Weights of a small transformer language model: 11 layers, rotary positions.
Each number is 128 + 24 x the weight over its row's rms, rounded and kept within 0 to 255. Layers, rows and columns count from 0. Numbers have three digits each. The size before them is the row's rms in percent of the matrix's.

# layer 4 attention query, 512x512, rms 0.118, rows 301-319,365-383,429-447,493-511, columns 0-127
117:116134116117160091176135149122113131106120126150112160116085138151126134134131155134098151176120151155152128120135154112127144110150176138150154072136119089128133092110088142095167115130126124125144130068157150101126135115121121135100166084076166117122101149159102118122139131163145147132124170125059107152130120124179114142124152149110155100143143104094146102159156107132158098138127
118:074120118119089131157122111136118128140118170138099075138150172084125157125135112169171140162138135131161146126157137136116157153127122124099133162133116112114096130150098093133185137169131100143138091088150171139125172144125148142135117111101123111147174175109123110165117145132127102125122127142130098114171088126106087072111165137095151150118108109079131162156125162168134086089100
108:111149150137119156107198123106136129078122136157113144161148092109128157143099118130091120082165138127168150105130191115139130093150099131137132115146118127152136107152124127127101111129139176096140099162134134107067127152190141123121146107118177148164129150132100116089127156142145125152112144148102113142096125148171136143146127118156106157121126109133097182137132114152126173112131
136:124143134112159142125146121173135128135134103135088170141116131170174092162076115161166141150128160141098131117134110110123087124086143119116135126118135123096101112055087116124167065099092121151101161111157145132147111138127146126172123100138095120123108150090097121129138122137132124080153156111133111163159151162146108123148146124172146132147150128169108126102127125115183140164160
122:130111088133106161115119149185134092146129074161120109115102087125085112141099120135186123125092121075103165136150108137149144120134159131136107116123096139132138125088112114111105086079111138137150125159124116088079121143113148149123150123144129110161149155098144141123184141160169128080113108114139062149134112121145095129116119135104135098116110136124152093110140118107131121127123
119:174082120113161158158113101115084133135082158111109111163108143176130137138080128121128114161161121118107136109153157112143104111180170140120107099106131095139097122121194153156126101102162106114130133125128115140105112123130100118126138095109119139096071095146094137144144115138108142147137132123094173134120117156185148206125147142148119119127114138119124131111084102090139132163115
111:111154169084124117161138109135156134146121120123112184160135128141176126097114122120130124110128149130158150098119143117112096153088117134123092123120126100110118182121160118148133138105133160107101140112164132149069088153075120130130131120098081131109149144120128116120102171106109137160137138132171108102161126126127109090129126051159156154120128142122138168111137156090134155082120
127:191157124117133130142146089122111110101153092122132156127126120173109131176126128137154170107093100156110111114164092123141062106129164110127141084125098132141085109129145158104127074147092111121159122117171098113120105158106135169086159124096130152131130090112153138113134147136117102101106150139146122066125109122147138189146114139115120124121122127110134129139071116108095143133174
118:116157122130139117135137121142159128121140128087142152132161136130132123122151130154137146111105150123125100108141141134159176149144112170135114117156152120138130124128167113136113177166154097174081128119097103145106134137135174142160111128130081106132111144137152104125149147130129109127178069130150122096126117087175138124134170101105105121152167137130139124103124176111148134188123
117:123152124121133123137097100106114174153129125091138125119117156159127149086103122117139152138130123142147140118095133100144135135160112100143116122115181135167141118125123102121208120163136123138122129140127144114162116078142127110153121128108111098113141101147154116128104116122149143138152141104121148104133121105168158156127136134117136075108116177132139123139158142108091092175129
121:161126083158125101144116122186129130137155147162105116152157128128120132152125170122133179112120069127149161094153150143131130128096120094161149117105140119127169161159146133166121139142124113106131140114128119133119116147139150142150121126161151166159096110155147083147143154141148112123106107134122153153103136145114116099118121136129143121164132113129122143113136116142108112072095
107:124133123133150143142107145120091096104085125186146151134114100100122164137086103122139151116218127161125115127125103085096097111127139174153090112096149128118112114131086145067079147109113120159100135138148133107106122166105152120128171160122146117153128146173142159169103085126102147161112153141106106140139147131159077100136130144125114148113152140150141108077138126149096083135122
115:098119146169119153114135123108125091153185123113119116104170161110109121123125148106116134119152129109162120091137168159147142117104112122178163134138120164134144148078167113132111104137134143148127135140131162091103135132107122114117079154149119151142174121123116151154129135122164134124124146131132091111128101150132161100130115130111121135155114101180135098104090096154102127148109
112:083132132120182122153140120124117130163103128125088100099083144105114115100101076176128106103132142136113153135136121153123118077115078084133153130109059176122172111092132203162110141118143138098146099096140157129113118112097108115130112128131137172128107128152126073168092119098108134139078152131160124100102127128140142118135130115104156135110125139154086105125134134153156144109150
110:155154104137153128146126185117173086101123170137130151127109126149115138134145132145111105167124143102080153129096108141183141095160151171121127121165073153142120108116104146130108099096142122107159166122100114102137132166138141143098151118140145084120126127111152145112113079133116089111164132136077063137146128108154134123112100164174132130093121172116165148127085131128111131109148
117:084162142136123157171157122106123103093141138139135103116148114118118119096121146114124152150134100081134107101150122151100181097108136103144079135136148164143099147184123113098106155144119110163122169126122103143116117140111129152142123143140128153183152124170131112151084158094131089115125143147151078114094107121152129163149156133127124136144137134159169156092145145123159139082148
122:127152109129120110170142166112102155151096119105156147121089129140119102165113145171115117152116116092113138137118119154097153100124128122128127127064085141129109115095165167117159082113132105136168171146106114119132108136183142117130099110134138082101093139130140129126119148130081141110100153098173115121133083152164174150038137175134148113106127124143138086157151148113138112137110
108:113094176139112125138135195062133110127119135118145143126087137117143131112129111063152124128150136087107113098077127116120161118138132136153139119162065116144136099169172139157173154171135121117127146162127159104143145127131107148149155117111133166141204125152066095147111136150123115093140112130132142114145103153095129134091149154114079113122126085142115162148089121108126123107108
130:094131129087153107137136189138140121155145163147141098132112131125087134099153103139122123129110142128128082133135152107111172169115130120167095165108131151115123167188135139158154151119150122131069123128128127120156159125139126154171096182130128132140146136148160139177127110132134140115176170112139117079195157146127166107117123139095169108147128109153129114141177148152122135131076
111:089138132134113092135152143116095117138125109113128137107087099105160132092150087104094095116145165113128111130143133150155161120121129122147124142146121167168106101086131110162148179087133092122127126071164106119085106104115120116130131120131128123142124155122100125171099155150137122077174075089115095109144100152176129141143125123124122093165153142161153159149110145120094123213134
119:136163150162142178152121113107141128091161151120108141140121157137128127109134063091113147101147150142137144112143133126152112121129130120139115179115122149121113140116155116130106082148090094085116095167111145122114112125128145095125123164079133110173082140152140149138093095112103139150112166113129124128110117148106143115113177113134130096132114111106153162179126170127115092141102
128:107128105110119176141107151120116166104125057129104165128097123150104152137135105125081147115140151119153134134122113110109134149131161120110158148100073141104142123141090137087102115129135184138163137110111145137162124161160094143170136105123153141139081102120100112099138144126126146093135115092108102124120085149127094156138094081143151148153147109124161140140134150137167129123132
115:113133168142153093169119150145198165115146149162075102153116115141211114148102143148142140138102129108135114133134141134145154114112157115131141154177132134127102154099066140087129090084126148129137134169108137104128155113113166106153142095111078186155116143156137138103147127160101135091181173114121107198149164117099122125127120127144146112119147143166129153091138115101117114157160
123:129105114132112135120149191115129107115166121160144136140113128149090147174167115106097130122136123165154129150119123124100109118112129170148111090150111087105145127146133081125130124112074113114132099158141116138075104100143113142121115093118137135150097123086173104109127148102140155110111092114106143107055135129124118167133105145103160124125065081137112126113126117130141169139136
126:152107191109157129150093124153120114112108103109114157148083181149143141115166092097124145157174125117110105125138153116119102135102156092103126151100149110128139152169159112147096090144118140108089110153093147121118114120118101113144128117095138181113062160123125118167127116161100120155122121139155184128147159163092155144122129115082139100188113159150104133131097148150159166155101
129:104087109108129176145150133159132108126103112143114145148125135133130126101136115123159137093145115101171112118118166093107129164131125098141110120123159141119133112141156162142129147142128134155095109145087115139101100075117159114174133108139167112153102132162129132105113142117112127137122143102108142083102147157169136135138180105159120152135074119121172122122149152127135158142182
115:122169118131120120128132094121057161147114125151108140091122107149103131147112117156155154156122146109112164106128091112130133125127139151125140144135106093160119087144142144133133070133139142092143098167139174089167121144180141154147127140105139101101071125135103099154138165078098106139102171132136101066133113129079135146113146149126134113136158106089089133103162138099139144127125
122:078113155112128119131157121100121129117168104138138151159121105120111119140152141156117131139114125130152137101119153151128108121112112130095163135139118128125110103147094082103122136121142122117149113121108130160124151142127094128148100097095161176128104153170140125151122126071121162120102071104184131123116108110127153147142093151109096116151159159095145135124138180115149121108130
117:049161139151099170110179115147126140153153117161135125159157084105142129105118152154157151121135204109103121140118153101144146123132140106143119140144149125115114117146116126099157129088088133097150120107171146123114106118127137137198115087103139111125139119139131165108116114103100098127127168109055078100154142101124149131105169123134142106100157127115166111089136137145111113148174
116:127142150156163156161125153160139131116149110158094111151104088184118136112125113110113124114125085145170173183152149146164181079133154112159164125106145111129135148114115111124116121183186089158103124134151121111112116159101140121118131063166111102133122157134124095139124121159109134113122107117149147137116120109144145105106138123114109124142110154139139155156130146140085152119117
115:055173111110135124148129128136128126112114104153144146110087137124142140096129125080150137130144124144124107116124071104124139119152105181140060098144138132110131107147118159086116117069141108162092106136132163161131090151114116106107147076115156145151176175146140156115086085116157086138129110149099119117150113162196107124098122166127127143105158106097151088094113119093175119142123
131:115149127154139121105128068134125118136146167117128121138115133101140140128124147167128193172128151136130127139143115137117169127150098139133155175111173147111139176088151130146141138137152128141094076115134080094122139124163136073097094123108115153102160092102149136130102100161097113166149162120139148128128109078126112097117135155105088155081116158130095109170115104112130150138121
118:104133109142138158138160110125110148131097117163169121128105115118116145170166128133107104123113151138111165147109170111113121123099145113121139134119122105121111168124130133134117129135128148084148077117120139207145059115131112118120120106120137145123101135146142107119140123124114140122095102110128156140114083142161142133124115123124150119112115117144140127099101138143139135127151
114:136123131118158124169106135116160119110148152105087106088107138151124140175124166104119161135122094174145106089075119113151123120144123125117133116143107150144119153122090094135102104096132112180122106122154101144162118123119139119153121131126128099116122114148140149125132113126104111083090137102083111157145134133124089094138103172161111143059133127108100097101112172143148120157159
106:093123137144125154133178144083172146106118160145161121094131100111095124120097135122128084158118152105163135136124130115136133093111110122161114121091135114116101133137150116135140150123093141159093130146146109096101137157115161112122069112112115113134131141097127123153104105141138122104142092134091151133109090096116104136133192128140119106131156120132138113139161126098145117167137
124:154161085161105133109121169145129133129131137113144137115136172099106111098131148175095091127155159129129157140129112133125159090155143098153120114147106100121123089077151146152147112134152130120146170114155104130127115164147152136121146132130141083131135107154118180147117156143123128145142206087133100107182116174140090140065154128157140113094096135142122161139147107156102142080134
118:109151149150102135183102134144173102096144171081148123130123160119113103146122132146129127112153142156157145116136121097139164141157119089150153113107092136119149120117122112162147162152126105095086151125096107151137151129110139132129122110126151154131121133139165082117122147118138151154147153136138130104144069122116123130145130145116144133086136135146114102122154125155145120132164
109:104140133154143108134113164149117101129104129086133171152083130121127138162118100094106123131125095141134134124116118143145118147083106124092143137138108155101098121136140173102145136158140159181108142125095140150137152121163142106165145184154103113120096147098196086141127151140145152101208138096133115133119178131140147133130130139128131158159140144147099114141158145104144129123114
098:138141168146156161159131163095130146150109133136136168145158162159147088121124128176169134105109126151150121114130115129122107117115130137139094129109129067130128122171136135096131163155166153100168125089166123107153156089114118121146080080101137124163123109124133109122137103163150171111145178101107143100070179109172125125142148051118124151140108114126148114125155119097100138107173
107:098154142132106127156159203100076149082095130114141136140138157133126134123103120125114118123123120132152143133106150137115132101136102136121095102098125126131140144141116113104158169103105116095117101122150109159140160114110077108095112153115132125149154152124160176120136145155127120131115113155111129083110129140120106164082104137092145112152130120132123172139090106133132128113134
103:090109117135103110120117108129135122148109111109134146092164125128100151115085149187146169076123150109151143093125095118145133120090111123118081143146082148153115098199115156122160111090110160132100088110156116119155152092130140151152165127118131122136136145154120144107124132132164107102112134134148116158142122127161149099122124105118146111115192154100103077086141100125143091146098
101:136152118122131128147124166139125105134080161112150131128137133104132098138164075126090154117146142145128149110111095140107100110123137148123133137110166147132096131119108092141198160084120110109147179139105114171130126124114114109153127109103090115132126125155122121133144096164159169119148136108166128141147152116132098131123166103138144136143142093138107154130104143128121080158159
094:182102127119138137138126127146182134115152105106105151132168137121168125109092164118188117102112077109144168097078108093113120149124124126118120091136147082105106076131125161128139081114116119138139143139151162103110153132149131154116143140109124116185104112112142143114136095147123128111150141154145118119126153125129155127170145120120136122125124107106122164131100120136124174046110
100:141117123140113125133130092148151089135103105118129170131123166144145139130131094110133128121133156113139145122144115120122143148104127149095076138144125084109135122148132171114140137157114120107119144153123123135103117133123103146186170129108129107127088112150112118137193147176133127161103127150123141087130127157172108136114113125121099114180135088146087148155143119134164113171118
107:131143150177179182141142094108173129136139168124136124145135134136133129121109150123163117147120173151141166158126131097095146137120141100113147152131126158138132144103103115151111108145127158124150135154125104120175135165140149117092139143169130087126139128109105142149079121108089159147150137122112173166156126116112133127128135120141156117084132119118139140146165180080117093165159
110:136171133121144122135121098128138130131137130106133128147127117128116143130096119130134124107107124142124146142115090148142153098116151072123148131119132098111105129140112127097125105115088127123124090107128105075128103133104165115154106130092151125174111134133161159121159160124128128173094145108151149110113064102072127119116160155119156112084158120122149105137123152128110140171147
103:106077164158143134119115145138111118070154154092138149117130147142177101160110081127137157144126094165123157166107099124122195132174159151116144131117136123144107118138105148135169141124147144172139118141118139173151119142141164111138133122125052150131113129127101145121116078123123142130167154130136105124138097160128097140131153119161115113093148113131151161087122130115142100141145
099:092174129156146147147096114081111120151168107107142115067137146105140060077119176108124147119080113174133125112140099100149112113144090115121119154123155145141174134110092127144109167137111093179101097136152146135185173104110111148128156122138140132145131120134177129132123138119125109105122147136114169143176129096156120134088168069134101096126144118142126088149112132149109140149118
104:096116125167127146132169095155115140137172105088148135154108147152130159131140110119113110121149134165156106141167130124145138084145121121091139149148136138177119140112153115145054114139110117091147148164121132130163122122132130117135143127152139117140120074145118130169158152138090112154107077195117123155093127111147118124137093119142138123146161140070158145098120122128111099099112
107:155111110189157111141136147103141128113146085141100156154174122126169163136099117174186065119132152134143115167123121108147123119117144159112134118091141110124157140192106131087149131127066119125100119104153151152148111147087126151120138128101141127124164197149152170130114075161146126113120070116139125127117118124119109103096161178085128155104156108133136165113111130125095151140123
099:130135126111122114115103124134139167122128147080104079127154129134106129140126110128132090149121072104137124139089123155149114141164162111124114130154089110089149128144125138141147126153168132162154103187161123122129154155135134109082089084124123100120148100116116101120082123143141095135131121126147113142145090104107117104090164110145113137127123139142104100120136105160115102134148
107:109153128133122144106137111161098157135127162159105073125138126136120151172169106136140093107150132111102108147158128175147154076123112121119123140117121134103147150096159137113077098117129150085129145106158098148124144118113111113168109086121125193124154115103118154137091154141102142115122113141112167132090143137102113107118074122145136129121145139129147128126098117139103159159178
103:133134118141125171139111142146118091118139154119147069136130113098098153089130081118179142151162131133106118134124119143149172133154128105102128141126153172121153127153097149150105170115146094152124122101128126108141147107082109126145163132114140093109130121148141108132121150111140093119112144127091116153130133143102114067147127114127130121092137140112136098103099114164122161106083
103:083146157127136109148149138105101127125106120084128150130139097106165166122111159086102129172127106133101130088151086143143124095069100122124129157135109131105111124140140130107104130154090118123115090152127133143130135126149113150166117153127139146147132125121196137144133147087098157123108146135113140126117104095155121167118157145135134126140129134158161122159093128111146148136134
097:104086110129093140152129110104120145146141136117144097137106126179127129105143124179134120140096105118127120102094182126165172124139146118132145187143138160106134121127137134162139112101157116107148119162161152121126122146113099088154104108120127122140117124159096092168150091113117101095164098145161120162133093181152107101138142109130144098167133147127093119124161146136134113101133
104:101140144128123155120090158155161134108157130115145144125103146119123132124089133136119096118116067101076110143127150126132142163155098099153151156141112147143126114128087160071136127094135146084092105139102128137111133125124147163172170139103133170171088139158121132125125129084110116107109140135133116149176142127118173125153095160150143145119101147159142120140110109177124166126105
101:098154130116166120149121121167154168108128133124132102163082101099150114174133096107116104151138074131168148177100114130139141085137122130124101135105126126097150151145103147099112165094116124124081111172090131107143145124145144104128118119158143138177098201115134126137106144112103092153119107133116086084130132129123136098108131098141172123113119136149142106158170147155145091106128
097:107162095163103091114137104128111128115112138106149131132071109149133124109102133118093124184090135124099113133143086133137105123114116123134084113122141166117125121106147131124177156121117110192148100131151156126109118112136088130069069119126126122097120094105133147120151132144097118103126115102126116118094106134148140113154160110118094120198160128134105104081113142096089126166179
098:134166139162127153118109178089107108128126148105141099093133143170109104107138150154131150098158133137116134167106121141137158062131153145179129146133058125152119094081150102169137148105133097148118128118136115112132144159139096104106114109135159131143118110058164139131110116108103084123100127138122114114138131117124136107111141149114161103140145121139123120138146141144116124172161
100:136128138132142141122127108129129149110118123138127135144162155114165178114096140111137164112112131111113135081117140109112110131139119120092109097140134098120113086134088184095081132088124177110109106144104144138136162144106152120161162126115158180144116153137119119085114111141115129155133115168108152152150134137119113094110087102100078126156086142134107115071114151114119107089096
111:121139146108131110132120156163128159150086107126145148134124131131159134132121128150086136120138084155164137121171128129125117109109135146165130132158135101089137137143126137116137188129149103158132102144106100147107127086128129109128134140115140122175165114157147172092127176125114190158175117136120136114138161115161136169114150114154114125119123113166130080072155120131148153149139
097:125118141121120147153114110137191135152110116135149125095099099117127166140144119147125145118129119119102177118128129120127129123154133155108147068121116122100072163113132095159120108126132157134134118113114133150099100089129108131123135112094148125118139144077155070111127122131133143141125162110134134133123155123096152185187115080128143172104142132110117132108091109130138138087112
098:132137103107167121095111099144101137120136170126085156160106140116166132169134114158148160138109120131137222062105140124143050169105150165107144151166104119169118088133131143097150173107133126158074136158110134118143171147117102125120101149133132137141141153100152098144122148117137140149143141097173105092160137167134151085114085159092080088106096126088122093150115115110151131100158
098:097141116146152145157099122116116132140114127118083149137145113166141125139106123151124082144127113154138124152103151146102181121106111120125148070127200133099107128162110140130150133115096110175076136083118126120152124144141152124131114141172101138144121143117108155091124118070155098156178117123117152152177109082146140104128115169117130112173121120113115103085144159108131090107140
103:101113086137118156119137153093131098152125125100117116107112126136101118138179107131103143141108094116127117130115151171128178125105150131135127141119094153137116105170135095121122155147151103089093109125187140121111143085102116114161063127100150128090152130097178117155156105142130121131102061147158132177086133124098079126118158098151178133098131125118134146151074127148088145145120
102:120092147129127194136130150106150131137118144163146133138105127103124108134134093118101157161144115167137143135170164130149159067105125116128198125142112117076111153150146116135154116150133157120170110118120161112140106137132119137100167106134129145180133119099147116189137095119090132150146116171158090107110155151113104136134125139127149111125131097117150120124126115120129141128139
096:145138094108118091113113153132084127141090114134081114114092150138109134100122142166161115088135119128163144116131129094121128099131147124131149124105102114114091103109136152142169159150130130150177174125098137140135117151165160168130132077117214123110139117157126073161106122153137100169123146147170157147114131085104131143071138133130149117126108137101088133147172107110134136082109
100:064143105150102120147185151129113119159112123152080091112120132131101142116105106122130149112100107128112132106138145159166092100121164128121155078144121127146127112167121106082098125116119096160132131109094204098078136115119083120128131124124131137125158141134139109111123135135145081110117102158101119132128131107147117148109100128111128114141159165119141112121166141142136146142129
098:100119132183115141094099116071091108173184079107139110146104109140111130087112113114147102151124126163119163141084109122143145107209152156132152088086109157144111146125128134112132137132111142102104118168173145135149135114110129099185161158130116129118162158160120118132132064126116143111129112163179125091162140137145093116141120151137151145107116143130133127137187117146178133104128
100:136101124142177131089145104156106175152108135116081132121155145153138107136142130112132107107117130142123126143116074145101120136129145158185090097180124135129126156156163140125128145164117115116125114095179114085163107122132116117103110189126152076106160145117153160111120125152105094091144118142143123144128116118077142117136140108142134107093116106145127098159089108097075157124132
098:144083136154120166174116107098091174121117091152113120126121117167051138140114154085095188116138108120113146111107159100143138136132099130130120131123123092101131111116155081153158111103149166092139096179133121114109149126147097148140129122102138137091128138143121089159111134085059124155153141104126107127148121113122118175130067153128118143116141165135134176106126103100139143094110
100:093070101123154139115158094133101122111161134144125136162141101142128138104135129130191128124076128170102136083161115125133114120090158118112136114155138119116104102156158144107134141099129110137120057105145107154131158112105121084098141067121133147165175139130120144135085205157113134139125115101159144155150147106062121125137183131093066097129139112109128116116131158121147172117169
100:122123127126153144144115140136128157099157146106125128094127094147106164129156136137134111136132141122129113141137165154110108130097121123159157109103169136081130137111140129110109126101111136116123171157155146113167152110101162116150153123106141139131102140119118168132116109086110124113125118107123129135105090158114130104165148162119105159087122114173156117093136143189109122096091
099:125151141078148109110103103092137120119157127131144117136153153197141142125116135103123120190130149135079162131137169122164111101136114088120123128150135149168139120118127159148138169147102124144158163075125118104116153108164199059153126108137139176148127146105134120163147121146148097114115134138154114148120140124117144134105144171176096147120119141099122121151132140124150154126107
104:139114113134143171099101169115122109167128132143088135139114161160117091085119071100123126102120103189109161119113111118141154098172130089145119174106146142125116118133097114117090158171069113136134095138145155129119155114113128150122076178137084117143155106122162174110115092119197117117111159143136127103130116072131103152119101117120104141093108122130172177123130087109089102129124
104:153102161102155110139143117139127122159119137157122111142110135114152119160114155116151161161124142115109139122124163112117105139104132093098161209138120110132135125108118163120132145135129125096144135144114120120125159108088113096099153123116125136148131135143137128086118131135107140161114158107146169112158115157126127161126135134138128152125138154150123150084133146096175133104149
# layer 4 attention key, 128x512, rms 0.114, rows 109-127, columns 0-127
109:096146093126125169174166136166138136110136155082147154103122128129121182132113178143138162138125137163130137118150094166145102132153096136139097133165156150154135097133146140150145170107126160131118129077156117137152096142122125137107118125119153151140119157090120147114125128134162140150159133140108099104122109110114163123133114145119152131139137137150110160131144120158165114174114
117:083115153111120119149131111113088137091145110120096150134127129139146084109094096123106118102146152153170126126161160115161137151096152141089152172176175152117140119163126143155079109101103119101148113139112118147116125133114153134089104130117098124166095140153136109088134114141160132141085140093129141192155144120095116085164079163150097126130124124172145158137130158105109146073114
119:152113129153130151143122120123135141154151115120123127115094088102121125109119134102125138139091117086113117114103122072105157112127147117128155154116090124082114083081106133156143140151110172145107150115143111120132117113139136136134147149128140109120072112127099151140107130147088154084138149141133107125100106152100168143154127091123123123166129087089140145109123126131129105167151
120:114107143129162155124146156147113129126147125104109142138138167149127098126135141143113095139131088143103109106108129137134101141146128124106140079099122145108124188126129156131125109138113106111109178093091146093174113102101118127139116094096102138104135168107159136134148086135148128106139136120154124122118115133155169109112138116154163124134166125115128121120108139117091089193111
114:145110143178120128158107159120137094108165138102138143110109114153145131138131174144142198133153128120127140090114125120146118142105146126169163120099135159118140101088108105139152124110127099120133120116111124068132151084116153126173151136101152144128096133088150118121155200122144132129090138118147169149119129144140132162097076155160127158119136160125145140107115129085097132144127
119:172132176102139181160119128122163115108157129149126088136113139130174119111142111129132174113161129123120118156181176109124122122141149133169130149158130106125149144123119146110156104118142129090100114094121111133141146123147123126102096189112143128104127117126138138149103129126088133132155136155132123141128110138117188163092142130118096109126091125109137088118123119077072140146127
118:081135142135068098128157125123132102112123166132129131160138146137109115111110135128101154193099165146156127133109135122117105062135127112137116145135162132103129142150167110148133091160152112161169160079093154137094150115117112089136146114116163124117140139118122122148154137112088112171097142076104128146089154093143122144086106099097171150142127146094168107106093080082148109172171
120:126146121190142145129124137145119090184131119098145136127099115110133150113133133140110157071124146123162129149143107123129134102134136133086102139121104184151105142144153112127117118158172124110148114152125124104144176128107121123133124110130192108079128126166135118118192102138111114152097164119124155145101093096136171163166110091168106125115161173114147148095119096136135105139141
119:122122167126145143106159111100083133112159156117102139097143127176128141136130137124114112105102141118129120120123135151112147108103130115115147160215112090100099148118141102110132096136081106124097137134109144076116106112166107163145179145118110134170140130151131170161107149133197088140098115161125104116160112135145103121145121135118105088101136122104124121091164140116120120097124
112:094131123148103109127143114140111157174135129135134121124146125160152128120114084110129133169128136159143135128094119098157097126114150120118118131113146127100109142116095146155143144173089091138122106133123146150127154103158136140147089087159141109133156141159138150150131110150127135139120079114124139098141105151155135138123146135080157104154158163152131133126123148119126080169144
115:071124125153168089129092146133141106115150135166111134120110113115184128149164122108129141121116063139131152122105119140147162063124119105140172145119141140134136155155149133160148085139127124098136145138165152113130119154152083153138138165084173136131156133113172114116153143107141143145159120114112167151120110149093119125150168151137170108135081103110140086125100133143138173132122
114:146128120150129133114147126154129126151136159121085112131054100133156122091112084133137121172136141114137130118088156115134160115150130120141099085112169193123123111145148139145143154163138166151093134128150107141115116096136160109146114128143105089115127110136116154154162119131157111124145129126153151132173131153152143141094128166110136107128137165136133087154120116121127135152102
124:127132093096136148128150136111095117135176116126107134135132147135154143144132132112100140122109099158136100091096111154121126120126176135144122118099135148113147165118162157115099104167120145106167162132174124112123155164127118143103138097143104123105161125157135142102150127152160090068107086166074148119133123153153108123127121182103121148099114101156130113124159119125149148149162
119:120105097149127181161099127104146133130140128114172071098116114123133148132154131107165126130085145156124162125162152092109158118094150105175128117115104100134155103114130127167107124111101151091142102128103125178131127131102106141135112107073136109124129142107125128129114140115142117153152121107119143128157045149124102141155088122143136158132130106117103139118149135128099176138133
107:135106118154132149171142130153131102082141088162097170086165117118158141149097162110098159117121114151112122147078138137119088095109145144165142093121114130085120128124117138090142098095121094128116114159096121150087105159129122162109118164108137078119117171132081159130166172142153146187100100157104148134156161154119107106113152154148099094133133158146140108097121120135179164107138
110:088093113102175151145123155081124115118127129112136125126099139176089121110169116108118128157146134105133079114085119143131136065129107114105128110110139132120153130150141133099117112131114168192152135158138146105147145125168107118139148125145150141132140123153126133116098159108140117146130077137119151142124126115139057128144158133150111112105147113100184097137113104107129102136143
119:125175128145100084114191128126153096149147126122153084119139129123111165167119143148067087145144150120161157116121133134112141136116118119167117128181153146152121143096123146122097151167106126127160158139144103114094093138176124100150084107110114128145114090115125175153157157091090142096123170142168115135134122158166109101109121120175149097085141120128091113158140150093110116126124
111:047108137141149138123113119132170119126115144126164129123141150145146138126116101170117097139117105157155099153100135089160133104151135160174113185147129097113144124126124157142129153128154129138150147108090114129102124136064134122156136121135170103163148171129141148131137158095128107101136144113108080136137083130135184104123111162132140132116131148125146115129135162156114149123115
120:148116117119165092104097146125109082109116170096136157119101110127142131160128134095150113176108141128140120124131112157103142158074115116115156076127086121099111115124127122178191104133076090173121156126120119145148097129126140133075145110114079132130151149101134078170111097165128111171155122124136127101162119148122090144142181095074152142187148060156127144090169148134146122081135
# layer 4 attention value, 128x512, rms 0.128, rows 64-66, columns 0-127
101:135121116148116124142136139148105127162159130135128176146159129131127150129120125103164118105120125125111113115107127134141132112141134140160120113140120083104150144144148130150147104144116139202152114143141093138123131174107094145109135099099103082118135117126107123123135139125139146159080164102115087130146146102136138099121158102113097161108148127083143129139077142162142078124146
099:136134121086137184092116108127133156125149136148108124143123144163139122168128134137134119080151136169144145103157103129121150171113154131150176151107156167129113162122149140150143139091083127167186150125080135093139172122083118109111158109095111067160118119130127099146203115153165096154103140143130139100147126157130181135167172079110118141142171130096144137097110115137105136120114
101:123097087137146164152131131169136114123140132101119143140112145161103141128105182125107133141135068141132147112095099119141097116111156140115084129104125117149139091101151136119139132138101088140120107146120150141126124139180143133095130092154097132137159169090094120136147137128153104142089090126136138175111155146148134136125114126102127127124116119165129120159131148105135136160116
# layer 4 attention output (transposed), 512x512, rms 0.226, rows 256-258,320-322,384-386,448-449, columns 0-127
089:145107122069135087129162151122169133101094134136155133125139152126131104113120167137135158178113097130072068115132134079157166156128102130151134113112116102128088117139099124105131127147060137131158127105165137134105154132120153129120136145135142105128132127178121115080118136191142138135137133117093085134189143099095161118120148133114098095146132134115139069125131128161128115114144
100:105116148154136108159135166124067120150108088155143141109118135118124084151087118188123123136149159164114126129146109215149087086138104137156123161121118117154153137164162116102120129077105133152103141114133167153137131105129140123143129103145138145131109122087115170102146147118062139134151085147127176156134130147106097154148121177109159102124095103162147149145086090120146145123142
098:135140113135088154118137149115141174150162088137112123117131130148132135104129124142066129151114134114133132113137111150124081115144120112093105140155125133095127134176150171116125130122151133107154140106136071128113154132116142103107078145119169096131113142113133135142149161121113105075105136137166130134156077101116174132118173149129092118157148125115114106123136122159093153150148
106:132154119150120148104115120119133140141153130127095139088138112096149156118116137142148093101158110124090122073109163150165126145164150134133110137127167093153126148127137138135085083131092147104114154127131169106109086132103138132106139149105132134117099115148132125205163110119186109169101139182098143150125156162139113153138132097102146116144145077135132079134165126157156126126098
096:158126116135094110124113130083131124103139091102103123078154168077186152143134104136147118125182136123117130122104133113059133115114152117159148123166118127098135100085111143075151148122120148118163110094104139140152164136081108127169100158127146151130127116101134141119148062124135130131140110117086121140156152102138100151111099092147141138088147152114147143120122125137120155111094
100:106143124103112145142096118128153147114160123118119179135167136139130098107172155152142140165133133131114160097111100194107151135145148139172113071134115112114093162123154130067121137148111206137134135141134064115122114105110146132127108123110079113118140134159151091141133141120104114155147059139131158128154126095118107121141132170142123150148119140135099100151176122137110103126151
101:122123146058155123129110091080103088119092124142104148098095136115083183181153141157121130143153146107116125173135109054113134170159098088151139137117099127128109076133100126120139115138183099093173148155134144097111110136130130143172110117071125127097154141095114141137142089150127113129128138100074166102099093109132141153127128136113121160138109121131159160173120151112118163131098
095:180119104136067099126190140135117106092127111129172185102111114131070129170155125154107157125118116105097124084128120093148089160135090105097142190126134154123142130115148141157091134108118111093156105105176103081110095131141102089136133119141122136047135101131121144148114143107151155161130183118140133109129109176138149102108111145118122134133144147096138106134106172091122109137139
098:117084122136104122116105159145145117092096154148072132111125139116147123113109126128111127102070124106130151126134136209095145162108145143108113126143109135123141109120182135116122115125133093119100161156154131138122106120110157131096120122123126159136102141145119124087127127159094146122100170093157100110125100138074137107175118100160146164144095110133112107100097125143133146168154
103:125143135121118097151140114139111134132142091125133137145112109142124123118150113139139161133160143131172202133120112070069106145111114135147139119104117165096158187138135149110140145141156096158118110122109130127114128108159112159131128133127122110129175136126113126139129154120085143106074121105142135144111090140082092132096091134141123117142127152126130124153120114091132111112139
092:160125145074151117141161090100137118142101139097171115145102099099116165128148152123115136149104137142111093155130101191149138131122131121138091071133150113131133116109145153135142116188157131100103126154116157168163121137130160145141146176096120158122144119163104094133080121144125129171159114140097128130157147088118111103094129151089112108102086093160096129150136141165139110139148